Weights of a small GPT-style language model, trained from scratch on English Wikipedia: RMSNorm before each block.
Each number is 50 + 15 x the weight over its row's rms, rounded and kept within 0 to 99. Layers, rows and columns count from 0. The size before them is the row's rms in percent of the matrix's.

# layer 5 attention value, 192x192, rms 0.0695, rows 154-159, columns 0-95
111:26 54 30 79 30 56 48 59 39 70 04 45 65 40 33 53 35 35 58 80 71 43 74 67 48 45 46 47 54 73 65 40 53 41 47 30 64 64 49 31 47 15 58 65 25 52 53 49 73 49 43 21 48 55 59 25 58 34 79 51 46 68 44 61 35 62 46 77 31 55 31 56 52 53 50 48 12 33 47 46 44 34 57 31 39 40 36 42 11 57 51 49 38 63 45 66
105:79 46 49 46 45 74 41 48 49 53 59 69 47 29 54 68 49 34 59 40 53 69 64 31 63 59 72 56 37 39 52 44 40 35 88 36 42 41 42 28 33 58 50 60 29 63 66 46 62 38 67 32 73 59 72 49 39 63 55 45 46 41 72 51 39 33 33 49 50 70 28 64 20 86 30 63 48 62 51 65 45 39 77 41 00 28 51 67 46 35 06 52 27 69 41 35
117:44 38 53 36 54 47 64 47 57 57 51 46 48 46 46 52 44 48 13 50 68 23 34 20 46 54 34 30 48 40 67 67 55 65 61 56 74 60 72 31 74 30 36 39 64 44 51 49 60 54 47 44 61 52 63 72 48 48 64 54 27 45 90 35 66 36 41 44 29 44 77 69 12 51 57 23 55 61 78 68 54 81 35 57 44 22 49 80 50 54 69 67 52 56 30 36
109:28 50 72 59 48 54 35 66 58 90 74 49 48 53 33 47 59 72 63 48 59 43 38 51 50 28 60 54 57 42 70 61 27 43 56 62 48 72 61 61 45 23 32 44 54 42 83 70 32 46 77 69 69 32 84 38 38 52 71 46 59 48 68 71 47 45 36 70 39 39 62 38 50 28 36 47 62 57 58 18 45 59 35 44 27 40 58 53 51 24 80 64 33 60 43 54
119:37 36 55 29 41 66 49 47 63 63 53 32 54 36 78 39 35 63 56 54 90 26 78 35 49 17 56 41 30 50 36 23 64 80 71 49 23 54 09 58 43 51 64 38 76 35 51 62 28 30 47 50 46 63 51 53 57 41 73 47 32 43 59 53 27 42 62 53 42 53 54 48 73 50 69 66 29 28 34 48 60 71 36 29 43 59 32 68 36 51 69 56 69 60 48 70
109:38 34 26 39 28 51 41 55 54 57 32 47 47 33 53 35 62 52 46 69 46 49 35 25 44 78 48 56 38 85 42 59 53 28 55 60 57 47 37 33 16 64 41 50 51 57 76 51 63 50 29 52 31 38 17 53 55 23 35 56 69 30 57 52 73 25 54 77 57 48 55 39 54 56 52 34 60 22 54 46 75 51 54 43 42 35 52 68 56 56 57 55 15 53 51 68
# layer 5 attention output (transposed), 192x192, rms 0.0886, rows 154-159, columns 0-95
120:49 48 54 42 34 76 30 59 55 47 42 39 44 62 37 71 37 42 45 69 48 60 57 65 42 27 55 45 31 19 45 73 44 37 58 69 57 40 45 40 10 45 45 25 44 53 88 52 51 61 41 73 51 51 63 78 47 41 65 79 53 51 36 59 31 36 50 55 54 76 45 43 61 54 52 45 46 41 62 27 34 53 40 35 35 44 04 51 39 71 54 50 30 46 61 41
115:43 50 49 40 45 69 64 62 37 58 52 44 55 32 76 94 15 42 15 40 42 52 58 56 44 69 64 47 68 34 33 44 38 77 61 30 30 68 30 39 41 39 38 68 46 65 60 57 50 59 72 30 55 24 66 81 41 37 51 62 42 26 50 58 43 54 40 64 41 20 42 35 58 48 51 22 50 59 41 55 84 54 54 55 45 53 25 35 65 42 29 28 59 75 51 52
124:41 34 69 31 65 47 53 45 67 52 45 48 51 61 66 60 53 48 43 56 42 68 35 42 33 25 64 68 64 66 30 58 58 71 51 50 34 64 59 50 76 27 12 56 55 50 78 56 35 65 41 61 62 26 29 39 48 55 49 38 29 56 37 37 64 16 43 49 58 23 66 48 41 21 68 57 80 63 45 49 53 59 47 47 56 70 41 57 29 44 63 39 46 58 34 47
116:55 55 49 41 25 32 52 60 65 47 47 49 48 62 18 48 36 59 41 51 68 70 51 58 51 43 51 38 46 48 36 71 41 31 48 36 37 50 74 49 58 20 28 57 42 19 57 68 25 53 65 43 29 45 54 38 48 62 63 40 44 57 76 33 14 84 23 34 89 54 65 40 57 21 23 54 63 43 45 50 62 62 53 79 41 67 50 48 42 55 59 31 35 63 21 45
131:64 50 33 51 69 61 38 70 40 36 20 49 85 37 34 38 68 43 54 77 23 34 73 44 64 61 55 65 72 83 75 54 63 31 50 52 23 54 42 57 41 47 69 59 44 12 69 47 58 39 42 70 39 83 65 67 29 55 51 58 25 47 48 26 60 45 45 44 44 39 36 58 56 20 53 49 23 54 54 76 27 62 57 49 44 77 57 49 47 25 60 45 54 44 22 58
115:63 52 36 34 57 45 59 74 20 57 19 14 24 67 71 52 62 53 51 35 41 38 53 53 50 65 44 57 49 52 52 63 39 50 57 26 36 42 53 28 37 50 74 51 31 33 55 75 56 40 57 45 46 36 29 37 56 22 38 40 58 44 17 43 59 14 51 37 56 41 64 40 38 49 51 57 40 27 67 47 58 47 18 35 49 64 51 55 44 77 13 32 43 55 49 61
# layer 5 attention query, 192x192, rms 0.0595, rows 160-190, columns 0-95
110:53 60 31 69 30 51 74 57 63 40 25 51 59 64 40 74 64 40 45 61 42 48 56 89 30 46 26 62 60 46 21 63 53 44 51 29 26 66 78 72 62 79 60 54 31 62 54 76 61 47 66 37 24 47 67 53 45 45 66 53 65 88 41 22 73 45 41 67 60 44 69 65 56 49 42 59 67 50 49 54 24 54 64 75 46 35 51 32 51 36 64 38 48 60 48 38
088:75 44 67 68 50 33 58 85 43 48 32 51 62 62 29 63 62 47 54 35 43 42 84 47 21 28 25 42 60 57 53 68 50 38 30 34 68 71 41 43 46 49 72 81 55 35 50 41 44 39 41 62 66 41 36 03 71 46 49 37 36 56 57 44 79 53 50 63 66 74 46 67 37 66 50 24 52 57 79 56 49 62 51 45 40 15 33 52 54 23 52 65 47 66 56 56
097:48 40 38 53 39 48 71 64 38 39 69 45 37 32 43 47 63 23 57 75 53 31 74 73 42 70 56 50 32 45 25 43 66 36 54 42 48 66 95 37 38 64 56 50 27 72 54 74 51 52 37 34 42 42 57 64 52 40 32 56 56 66 69 21 37 41 36 64 55 39 76 79 85 72 53 64 60 46 54 70 30 55 47 73 26 52 21 33 67 47 27 58 62 60 42 36
083:54 45 40 52 35 53 35 65 57 60 57 37 61 30 28 50 62 26 56 61 38 31 40 21 31 54 40 24 41 53 64 42 33 35 55 64 19 48 73 33 63 52 47 73 29 63 77 43 56 43 66 39 46 46 42 32 40 47 58 63 75 48 38 64 79 26 41 74 46 84 54 51 29 55 52 49 72 26 38 47 38 68 54 60 66 64 29 40 64 60 53 61 55 79 60 14
097:35 33 47 47 32 63 53 57 62 60 57 33 86 29 28 37 51 11 44 56 43 52 43 45 47 45 68 51 48 61 35 33 74 38 68 45 54 44 59 24 40 53 45 73 60 27 57 59 71 62 51 27 42 49 52 46 54 57 47 40 62 64 65 62 48 18 44 74 39 37 59 60 59 77 57 28 77 40 41 59 40 79 74 48 32 61 10 76 71 49 41 32 72 37 43 35
096:48 68 43 49 69 39 41 63 50 65 42 49 56 69 52 58 36 52 48 52 24 53 75 62 60 51 52 39 32 62 62 30 59 39 52 55 45 38 67 76 47 52 36 60 41 64 65 54 47 50 63 34 55 50 19 85 66 54 38 34 88 70 35 46 66 39 31 69 60 34 86 28 57 32 34 48 44 29 94 28 32 43 58 65 15 37 35 60 38 50 57 51 61 73 44 66
097:96 52 36 32 78 50 37 53 49 41 82 60 49 48 60 57 45 57 43 35 18 55 52 73 48 66 61 43 36 55 73 43 40 52 55 75 57 77 53 22 38 34 63 22 76 58 62 44 29 60 58 43 55 60 53 81 48 30 48 47 51 39 49 58 46 76 38 67 57 33 54 59 30 50 37 33 40 44 37 47 49 57 56 66 51 56 76 86 55 21 54 66 30 30 56 58
098:56 43 30 57 53 43 51 49 59 66 70 59 57 66 51 51 37 44 57 68 70 44 58 66 84 57 51 49 17 72 60 27 63 48 33 75 58 50 62 42 53 61 52 66 44 54 47 63 56 30 30 14 77 69 47 67 65 24 52 52 67 80 33 34 21 21 33 43 46 55 54 66 47 48 45 49 60 60 69 52 23 44 25 83 41 42 64 54 50 47 40 48 58 39 56 31
096:37 60 38 60 66 35 82 29 64 50 55 46 19 35 84 52 49 49 35 53 39 37 43 57 61 39 30 71 43 45 37 40 50 57 61 53 65 60 53 31 62 59 42 62 50 87 48 52 22 32 35 27 61 50 30 67 75 38 74 46 40 61 54 30 52 43 52 72 55 28 72 63 85 44 55 64 78 61 69 50 25 52 56 30 29 42 45 36 66 96 55 55 58 65 67 39
100:75 52 41 19 27 54 30 66 61 33 81 59 68 51 33 59 44 51 39 41 55 34 56 51 30 69 38 35 53 44 56 65 43 57 79 66 52 55 34 41 16 45 58 32 41 57 56 53 36 41 87 61 43 44 76 55 39 36 40 15 46 59 39 26 63 65 59 69 54 40 40 70 54 53 63 36 54 70 37 54 74 87 45 58 57 50 58 90 42 58 53 47 48 49 58 42
099:63 37 56 50 30 50 51 22 56 26 50 29 59 30 61 47 59 61 41 41 50 54 49 60 44 31 57 46 59 46 40 47 52 43 60 39 61 69 17 38 53 55 82 35 53 35 63 23 67 50 25 30 37 49 46 29 74 49 52 48 40 34 50 61 85 64 43 66 46 69 24 06 27 43 53 49 39 32 29 54 55 62 84 55 55 78 26 42 58 59 23 62 18 35 49 59
097:61 69 37 65 65 60 48 33 66 50 66 50 39 68 30 35 45 47 25 71 57 42 62 55 29 35 34 57 31 63 36 41 62 48 47 39 67 37 43 54 39 82 36 53 77 66 42 48 53 42 21 50 86 28 51 45 86 44 68 50 59 27 55 41 37 61 63 63 22 56 50 54 53 41 64 29 54 44 75 47 54 51 72 70 40 41 73 45 68 79 52 68 67 40 53 36
100:75 61 47 51 45 65 40 45 36 41 55 33 56 72 60 39 61 55 39 57 55 63 62 63 41 41 60 33 61 60 41 46 59 44 40 31 43 46 22 62 33 39 49 16 48 29 46 32 79 85 53 42 41 21 72 39 30 90 39 66 68 40 54 63 46 41 27 34 58 64 58 39 38 49 22 33 32 32 30 50 66 66 73 38 53 34 41 50 60 39 55 45 38 18 48 76
108:44 49 55 71 51 36 57 35 37 52 40 66 55 59 23 50 73 42 50 61 71 26 18 49 46 36 48 44 11 48 64 30 41 30 35 35 45 41 38 35 36 35 21 57 71 66 54 63 78 84 56 37 53 26 44 31 35 46 26 65 55 30 38 52 46 46 63 14 60 26 39 44 30 50 73 43 38 66 39 23 60 51 37 51 73 65 61 62 46 48 57 54 38 29 94 44
094:42 44 38 73 59 62 55 49 44 56 43 59 53 73 57 58 49 57 38 41 38 60 43 56 51 66 33 51 47 52 66 72 66 58 61 38 68 48 52 67 39 27 65 86 47 54 30 54 78 34 60 55 33 41 23 58 61 55 76 51 48 71 72 38 58 39 41 31 43 76 53 66 48 59 39 54 60 44 74 46 36 57 34 39 30 32 47 64 59 54 29 22 71 57 46 40
105:31 90 43 41 17 56 26 78 67 51 63 30 82 46 72 58 47 55 37 57 53 22 66 64 59 53 36 30 41 54 39 42 56 29 42 61 49 34 42 44 57 65 49 61 41 66 40 97 49 53 71 62 48 50 54 83 38 60 47 38 46 80 51 41 40 17 21 47 72 56 63 84 26 57 48 58 75 48 53 32 51 35 62 43 61 42 18 37 43 36 56 52 39 80 61 36
114:46 81 36 68 49 43 64 52 20 56 68 84 35 47 40 39 80 65 66 52 61 34 61 42 52 47 53 33 56 60 63 42 35 51 48 32 44 54 20 21 76 28 63 72 72 43 34 25 49 66 55 50 44 51 47 40 59 56 41 43 29 66 42 62 63 45 43 62 21 59 44 51 35 30 79 44 51 46 48 57 83 42 70 27 84 52 39 79 46 51 52 63 42 63 54 54
108:67 65 55 68 46 57 48 43 52 50 49 44 50 60 78 16 47 31 43 40 44 40 59 74 59 23 57 32 57 54 41 59 39 53 38 34 36 72 44 55 52 47 33 32 60 44 34 21 34 59 54 36 32 41 81 41 36 17 53 32 58 33 43 27 30 26 30 59 23 45 54 41 45 31 42 46 60 43 41 50 49 54 48 38 48 60 49 56 56 52 43 31 50 47 31 57
119:56 88 62 79 46 72 24 50 69 62 67 70 62 34 64 56 55 52 30 34 45 59 15 66 41 46 27 62 65 36 42 58 49 51 53 78 57 71 73 47 59 48 35 63 40 80 41 16 51 40 61 55 15 32 69 73 35 52 60 56 41 00 66 64 67 43 43 24 51 51 18 44 31 61 57 75 27 41 48 53 53 45 49 53 89 51 51 37 16 66 45 61 51 67 74 71
108:32 50 58 58 51 22 38 47 61 62 35 37 59 61 43 43 56 43 43 52 76 18 31 37 47 61 60 62 79 44 47 57 41 50 57 44 21 63 72 53 66 14 48 58 55 56 28 35 58 50 69 44 78 53 51 66 45 56 37 50 32 53 43 39 50 35 87 42 68 55 52 76 24 49 50 54 47 77 19 49 67 59 33 60 54 59 54 29 53 35 33 84 41 53 33 43
115:53 41 37 46 38 64 40 56 73 30 60 41 39 45 50 55 34 35 28 33 54 24 37 67 30 32 78 59 48 40 38 40 47 50 66 44 52 62 57 40 72 45 28 57 53 24 51 60 56 67 54 68 31 41 69 59 60 54 57 36 63 28 38 41 57 64 48 32 45 53 77 46 79 29 87 47 40 34 29 65 45 55 36 26 59 48 46 50 40 27 32 56 39 59 55 45
114:53 42 41 37 68 57 48 78 35 66 60 24 26 32 45 45 37 44 42 35 67 34 40 63 95 32 46 71 57 48 53 39 47 78 36 37 51 74 51 56 47 82 66 51 42 47 48 48 52 23 54 25 33 44 19 50 70 49 57 58 49 50 47 54 47 48 60 56 56 33 64 61 50 58 56 57 77 73 44 74 34 49 51 63 57 02 68 75 58 38 38 33 40 65 39 51
104:65 51 49 64 59 36 48 44 31 32 58 18 68 50 25 10 53 35 57 37 56 95 37 72 52 15 61 67 43 29 29 47 48 35 60 56 60 38 45 62 57 58 50 26 40 19 23 43 70 62 41 82 73 80 75 53 57 33 46 47 43 67 29 61 59 67 33 68 80 38 53 33 38 59 64 43 53 50 42 34 51 31 71 56 45 28 44 43 42 52 63 67 54 46 81 48
111:71 48 52 35 67 70 52 22 59 61 64 46 56 53 32 34 59 42 44 60 33 38 47 68 79 41 37 84 54 59 63 57 48 71 37 58 36 16 60 54 58 21 45 52 56 47 54 40 46 49 55 74 51 34 36 61 73 38 58 44 88 55 64 39 65 27 83 30 68 43 54 38 88 42 51 34 62 45 68 49 31 42 41 35 74 36 47 18 40 77 36 41 82 60 59 72
116:77 50 59 40 79 41 64 50 51 59 56 62 47 48 46 49 48 48 36 29 68 32 69 52 29 64 17 31 68 48 58 01 43 80 69 41 68 46 49 47 56 55 22 60 95 63 72 46 61 63 60 57 41 68 51 39 54 20 69 75 78 39 56 30 51 52 49 70 54 71 46 37 48 79 72 70 44 64 46 65 39 43 24 75 83 47 50 52 46 68 68 31 56 32 57 49
108:51 35 79 40 55 81 56 71 57 77 48 60 55 56 56 57 56 41 70 76 65 36 59 53 46 66 55 57 47 08 56 40 32 72 37 44 63 68 45 57 69 52 55 50 31 15 46 55 36 28 42 49 66 44 29 51 59 49 54 05 53 60 61 59 47 47 47 68 32 20 36 54 61 63 41 10 57 53 35 61 45 66 48 54 53 56 27 14 48 25 76 46 33 45 41 38
107:45 50 39 63 58 36 40 61 33 40 51 83 54 51 42 37 54 48 30 51 50 57 15 35 43 24 48 60 47 52 63 67 37 36 43 68 64 53 73 66 65 76 39 36 30 38 54 69 59 36 60 35 55 40 37 55 78 48 42 34 47 68 31 18 38 54 64 57 43 55 32 56 35 77 46 45 57 68 64 53 52 53 48 46 63 38 41 52 93 51 60 33 56 32 43 44
116:76 35 51 34 40 62 55 47 61 27 36 49 57 38 56 63 35 65 56 64 57 66 22 33 70 33 44 53 60 41 31 44 42 43 69 67 33 45 43 38 44 51 53 30 46 59 50 62 63 22 64 53 49 74 60 73 25 61 52 60 37 55 53 13 33 36 46 71 49 47 58 57 54 63 61 43 49 69 73 33 45 39 73 52 72 54 31 68 38 27 63 29 66 40 64 73
115:46 61 69 45 43 44 39 79 39 21 61 69 38 51 33 83 49 72 65 49 38 77 41 47 36 41 56 48 51 40 45 39 72 52 56 66 11 69 19 40 63 39 58 62 48 50 56 65 32 45 36 45 37 52 37 53 66 70 57 37 50 51 69 43 33 39 68 36 71 66 71 35 52 78 53 25 68 32 63 74 57 39 39 34 43 60 43 40 64 91 50 28 10 36 70 35
111:42 36 53 50 53 36 53 58 55 58 70 62 52 54 68 57 82 58 40 55 61 52 52 82 41 69 38 09 66 58 42 55 53 65 40 48 39 52 55 52 51 52 74 52 37 73 34 57 64 53 65 42 61 60 67 74 83 45 66 62 55 33 34 32 18 65 23 39 39 51 59 54 66 44 41 40 24 61 87 42 42 60 42 35 62 46 15 28 52 46 69 47 48 56 79 19
103:65 23 49 92 53 50 49 46 52 55 32 57 56 43 76 42 24 20 46 60 45 41 31 48 44 38 46 42 20 65 34 20 44 51 46 03 30 54 72 66 50 74 43 38 64 58 43 80 40 52 75 28 34 32 58 35 39 44 59 27 40 50 43 57 57 54 50 50 47 53 45 21 62 40 62 68 47 60 81 48 50 33 37 30 59 53 33 57 66 35 43 57 65 57 48 58
# layer 5 attention key, 192x192, rms 0.0627, rows 160-189, columns 0-95
093:51 55 72 49 42 57 46 39 56 65 54 58 48 56 67 35 35 54 24 87 57 23 63 13 32 65 65 60 44 32 64 44 62 68 39 51 48 62 53 43 15 43 59 59 50 64 40 30 40 44 50 27 52 37 61 48 25 52 23 58 65 17 45 57 68 40 55 52 22 62 54 46 47 23 49 58 39 22 50 19 57 36 31 51 62 96 52 64 63 52 58 39 40 58 44 55
093:66 61 49 27 57 67 62 31 27 45 36 56 61 25 62 63 28 67 46 61 35 44 59 65 57 64 34 46 39 56 78 57 58 57 42 64 52 50 43 70 46 52 53 58 56 47 44 85 54 72 62 70 39 36 58 63 69 43 35 39 75 73 65 23 61 51 52 49 32 58 72 30 48 33 50 50 71 35 61 26 71 81 50 18 56 50 41 65 56 56 58 34 66 40 43 41
090:66 42 71 57 45 46 30 33 53 70 42 40 42 38 43 47 30 40 15 43 75 22 54 28 59 44 51 30 12 58 43 55 58 69 50 37 49 44 20 46 46 44 46 49 60 64 76 71 40 68 58 36 32 42 99 63 23 60 44 35 72 51 53 39 52 68 53 65 47 85 48 76 73 40 24 72 53 24 43 46 72 28 41 64 43 33 68 42 63 52 43 57 47 44 50 87
100:54 62 63 18 50 49 38 65 68 48 32 52 50 56 75 25 87 59 33 66 37 58 43 46 29 28 54 56 60 58 68 65 48 54 23 55 63 65 41 47 40 50 52 13 21 49 46 66 36 49 54 80 66 51 46 45 20 72 66 44 37 27 56 60 50 61 61 51 25 51 46 54 58 66 57 59 32 34 51 65 19 11 50 51 18 60 53 39 57 59 68 51 55 51 39 21
093:73 52 61 64 59 60 39 41 69 61 52 77 69 48 50 43 65 66 32 52 44 67 50 36 19 43 58 67 38 38 52 49 63 39 37 13 50 56 54 54 39 69 76 49 43 27 36 43 61 70 68 42 68 35 49 37 48 43 59 45 47 50 63 25 41 55 43 58 76 62 41 60 51 52 55 74 24 67 60 37 38 59 59 43 38 42 77 45 53 46 56 64 72 81 58 40
105:27 63 75 45 43 79 51 26 31 44 45 39 43 66 53 75 46 49 28 51 63 36 34 70 14 40 45 59 45 81 45 55 53 76 37 40 54 54 68 25 32 74 45 63 54 57 51 42 60 38 73 11 40 58 52 33 60 47 69 15 77 36 29 45 07 30 65 65 36 53 39 38 62 53 45 57 50 36 48 27 72 60 36 33 66 49 40 42 62 61 50 45 56 29 60 67
109:40 45 60 40 42 53 51 57 60 41 48 52 51 84 45 20 57 51 66 55 39 03 45 54 45 39 28 42 54 21 52 38 69 10 35 74 40 58 46 79 36 40 39 29 44 49 46 36 32 44 47 60 57 41 55 52 26 69 77 45 45 43 12 57 55 51 63 35 17 65 48 58 42 58 65 64 50 30 24 47 62 37 42 36 52 43 41 52 56 59 51 58 73 48 73 52
099:55 57 74 52 42 55 51 27 87 52 40 70 75 51 46 51 68 45 42 48 45 27 64 39 61 69 39 42 26 52 50 65 59 40 55 32 50 29 53 34 51 59 43 44 42 70 58 74 61 39 75 64 47 23 73 65 40 70 50 09 44 43 66 56 67 52 59 57 68 61 63 61 36 35 44 53 48 54 40 48 77 44 22 45 63 49 52 52 30 52 78 19 71 35 42 58
092:42 46 64 51 43 60 39 73 34 82 37 59 75 63 51 27 52 56 41 52 60 40 51 45 44 48 76 89 65 41 47 91 62 26 13 51 52 63 46 55 48 45 44 57 44 44 69 55 50 55 43 43 51 41 51 41 53 43 42 36 47 42 64 54 41 29 48 55 25 34 49 52 44 44 50 69 37 67 07 50 49 49 38 60 31 65 57 61 24 23 41 16 72 53 43 48
108:47 48 20 86 69 51 76 28 89 66 74 50 20 60 38 80 89 52 68 32 55 43 46 66 98 56 52 41 48 46 58 52 65 47 76 24 29 58 45 47 25 53 36 47 75 47 34 49 71 59 49 61 86 57 71 56 22 52 47 67 40 54 50 44 55 63 44 51 55 53 29 43 46 39 56 58 24 61 42 67 33 35 63 39 59 58 50 37 40 54 48 53 60 53 89 56
098:59 49 46 72 72 40 66 35 71 57 47 37 66 41 79 54 66 16 38 38 60 53 64 53 71 25 52 78 53 41 69 49 30 67 64 38 54 46 77 45 35 55 64 53 58 45 44 48 68 60 43 33 49 60 65 59 40 33 53 69 24 60 43 50 65 42 20 61 46 59 75 43 72 47 50 71 60 51 37 48 61 51 63 67 48 47 72 27 13 39 58 42 65 55 47 56
100:71 51 28 45 42 45 45 52 85 55 51 66 70 51 63 46 59 51 61 57 51 45 32 27 30 57 42 41 34 61 40 60 59 57 66 28 28 57 54 63 45 32 53 48 74 31 51 36 49 34 66 38 57 45 57 28 47 42 63 23 69 55 37 58 50 41 36 48 53 63 47 69 51 41 25 62 76 40 40 01 60 49 62 48 41 37 40 55 40 53 46 57 37 55 25 57
107:20 48 39 52 37 73 52 60 48 51 52 32 01 45 61 67 75 41 63 47 60 49 39 61 82 38 56 56 48 47 40 47 67 45 59 60 35 52 20 49 21 77 31 61 45 63 67 46 38 95 57 68 65 84 42 50 51 56 44 51 34 42 68 46 56 73 67 26 66 40 68 36 54 51 70 15 70 41 37 33 57 72 56 46 81 46 39 39 43 53 73 47 30 54 80 39
115:76 50 56 39 47 30 32 21 37 77 51 45 58 35 41 33 69 45 59 39 29 29 63 34 52 70 62 41 24 53 40 63 59 43 49 57 46 71 66 49 48 65 62 52 28 55 56 53 43 40 53 12 31 53 71 69 51 65 60 31 39 41 80 80 58 50 71 65 54 51 46 43 50 55 23 33 74 56 31 61 38 86 39 31 50 42 40 51 57 65 49 43 46 70 37 23
116:82 66 50 32 43 50 23 35 79 76 71 53 57 72 61 45 57 55 17 39 41 57 45 30 40 63 39 42 32 48 43 47 27 41 49 52 66 66 68 56 39 55 41 65 36 57 21 49 47 62 65 43 56 39 66 77 94 52 52 26 50 49 78 26 71 38 43 52 66 58 47 78 30 46 40 44 55 64 31 48 54 61 47 39 35 45 75 39 56 53 46 38 34 38 37 46
096:38 60 24 77 69 40 34 51 36 50 37 62 68 85 17 41 52 47 68 57 59 50 61 64 58 19 53 56 15 64 49 69 44 60 69 52 44 69 65 72 47 66 29 49 60 45 36 32 44 54 56 38 37 50 28 39 29 56 54 59 42 51 40 53 34 52 72 51 59 20 66 41 51 53 50 47 44 50 46 51 54 51 68 71 45 14 09 40 51 44 57 58 68 79 48 29
107:37 62 57 31 73 36 39 52 72 49 37 43 63 34 55 26 54 82 25 35 42 30 46 54 69 61 54 40 52 35 65 51 43 52 35 64 78 71 57 48 47 63 22 31 53 67 55 86 40 41 50 56 32 48 49 24 57 54 33 26 71 56 48 52 69 64 52 59 28 57 48 30 52 62 33 44 44 39 54 52 60 46 42 51 41 73 36 96 47 41 61 59 58 54 39 50
105:60 50 51 50 33 28 51 47 38 55 46 43 70 49 75 56 42 72 74 35 32 36 45 40 47 40 27 66 45 33 10 57 56 36 32 51 63 00 61 54 75 57 34 54 40 35 58 56 55 53 59 21 60 46 51 26 49 25 39 49 33 51 24 38 57 65 55 37 36 61 57 37 46 41 48 59 67 67 44 24 47 56 41 65 82 40 82 48 47 64 70 28 37 50 43 31
110:53 65 28 71 43 58 30 62 31 68 61 59 54 72 50 28 27 47 29 83 52 40 45 55 46 35 82 58 20 24 46 60 57 53 36 52 46 51 53 51 62 78 56 59 55 51 22 44 66 35 67 51 37 31 57 25 53 40 26 81 71 29 61 67 31 70 62 66 46 28 71 30 50 51 46 62 56 50 54 49 41 39 54 46 29 40 28 65 70 47 46 44 65 48 23 35
104:73 47 27 84 48 41 45 58 52 64 53 68 41 41 41 38 36 22 61 74 10 46 71 56 33 75 60 38 39 47 44 39 58 25 50 47 49 31 55 56 42 46 79 46 48 53 54 64 37 35 47 43 46 42 75 48 59 13 74 52 41 44 61 58 36 32 46 54 37 42 28 61 32 79 60 02 40 59 82 49 70 43 59 32 42 39 38 42 49 65 22 65 48 82 35 40
116:22 50 45 56 69 27 53 10 42 85 29 52 68 44 59 68 71 59 50 60 43 58 33 44 42 50 65 46 18 68 40 55 42 74 48 43 21 41 53 53 71 50 53 70 41 38 27 68 35 59 67 52 47 35 43 67 53 55 83 13 70 43 53 12 46 16 56 73 28 38 61 68 75 35 69 33 36 59 49 62 37 31 44 53 71 42 36 42 72 38 32 67 65 51 28 55
113:45 43 61 44 38 63 56 24 50 43 57 33 55 55 63 78 75 60 25 52 21 28 68 45 48 51 27 62 52 24 44 60 66 50 79 30 22 57 53 63 50 32 52 53 64 82 58 57 55 49 62 53 64 47 35 42 45 56 51 53 75 62 65 27 54 35 57 46 48 21 62 59 16 69 43 37 44 76 58 49 78 22 27 40 79 37 63 74 75 42 66 41 74 66 57 68
109:43 52 44 47 64 44 25 62 78 41 51 50 57 68 61 35 44 56 44 46 49 63 70 51 88 22 65 71 63 56 32 57 62 59 22 42 50 32 46 48 62 37 58 34 61 58 33 55 28 42 67 51 63 67 68 50 40 46 69 47 54 46 99 18 59 50 23 46 62 66 40 30 42 62 43 64 43 57 48 57 66 58 64 52 55 61 25 15 43 75 73 56 66 21 47 57
103:71 59 70 50 41 51 72 57 72 42 71 59 81 43 82 38 37 53 46 41 45 77 73 28 45 80 64 65 72 52 40 46 51 51 63 78 40 62 57 40 61 32 44 71 50 19 21 44 42 57 60 81 69 59 34 32 23 68 72 59 41 53 55 48 62 59 34 56 54 61 51 69 65 58 73 45 66 35 34 73 23 60 60 45 50 62 38 54 43 37 64 53 68 61 73 44
112:63 57 63 62 53 42 43 61 41 39 52 53 49 53 55 40 57 30 87 40 19 41 36 49 65 26 38 53 48 43 81 21 48 50 41 29 51 57 54 43 66 47 49 68 24 31 54 56 68 17 75 60 54 45 38 52 61 56 45 33 42 50 38 61 94 46 35 62 47 64 57 54 55 36 63 35 43 61 57 57 12 16 35 67 68 56 59 59 61 52 41 45 55 37 41 45
109:59 64 79 52 36 59 69 46 52 46 48 53 63 63 40 36 77 61 31 84 55 84 74 21 53 45 51 45 33 61 44 46 51 54 31 33 59 41 37 46 67 46 71 61 67 37 61 58 34 47 61 38 55 56 39 62 50 64 36 22 82 56 41 50 65 67 69 49 43 48 39 54 38 42 56 58 53 56 39 49 52 69 22 39 41 85 75 41 53 49 66 48 40 53 51 55
113:51 11 28 39 54 42 68 67 53 43 64 36 77 43 27 27 40 31 57 48 39 64 47 73 62 46 69 42 66 48 64 54 42 56 47 63 48 42 86 36 46 34 40 28 64 75 62 47 35 72 40 56 53 57 37 51 53 49 61 69 34 74 55 55 52 61 49 74 52 32 32 31 52 58 51 26 58 90 39 44 27 59 72 44 40 33 75 37 19 47 31 79 53 51 51 61
111:32 73 53 36 35 41 50 50 71 56 56 63 43 98 50 49 75 65 46 33 75 32 47 39 51 26 73 38 38 76 69 37 72 70 61 55 83 31 60 59 55 45 34 44 62 58 62 30 36 49 69 60 68 41 48 68 26 66 56 39 56 47 64 44 31 52 65 92 43 34 70 55 47 57 58 52 81 59 48 51 72 33 33 47 41 52 69 34 61 40 74 58 48 68 32 72
105:30 55 62 44 70 63 42 54 42 59 61 14 51 59 36 80 53 74 48 65 79 91 38 57 40 58 39 33 64 61 53 70 55 60 35 61 46 39 48 60 51 68 47 31 58 67 70 81 33 47 87 45 43 55 30 51 63 17 48 23 30 68 50 57 47 61 50 54 46 27 49 59 33 44 48 85 60 43 48 31 41 38 52 49 41 68 31 57 59 43 46 19 42 27 66 59
111:49 73 25 40 59 49 34 68 36 53 57 53 73 23 42 46 53 44 55 80 44 23 43 57 85 76 37 40 55 99 64 73 37 50 39 67 52 34 47 54 71 48 53 58 55 36 64 46 48 36 47 54 34 61 42 53 36 55 63 19 49 66 53 44 22 59 44 50 31 87 60 25 51 51 45 18 34 60 39 38 43 50 52 68 43 43 61 36 52 43 49 30 48 58 53 67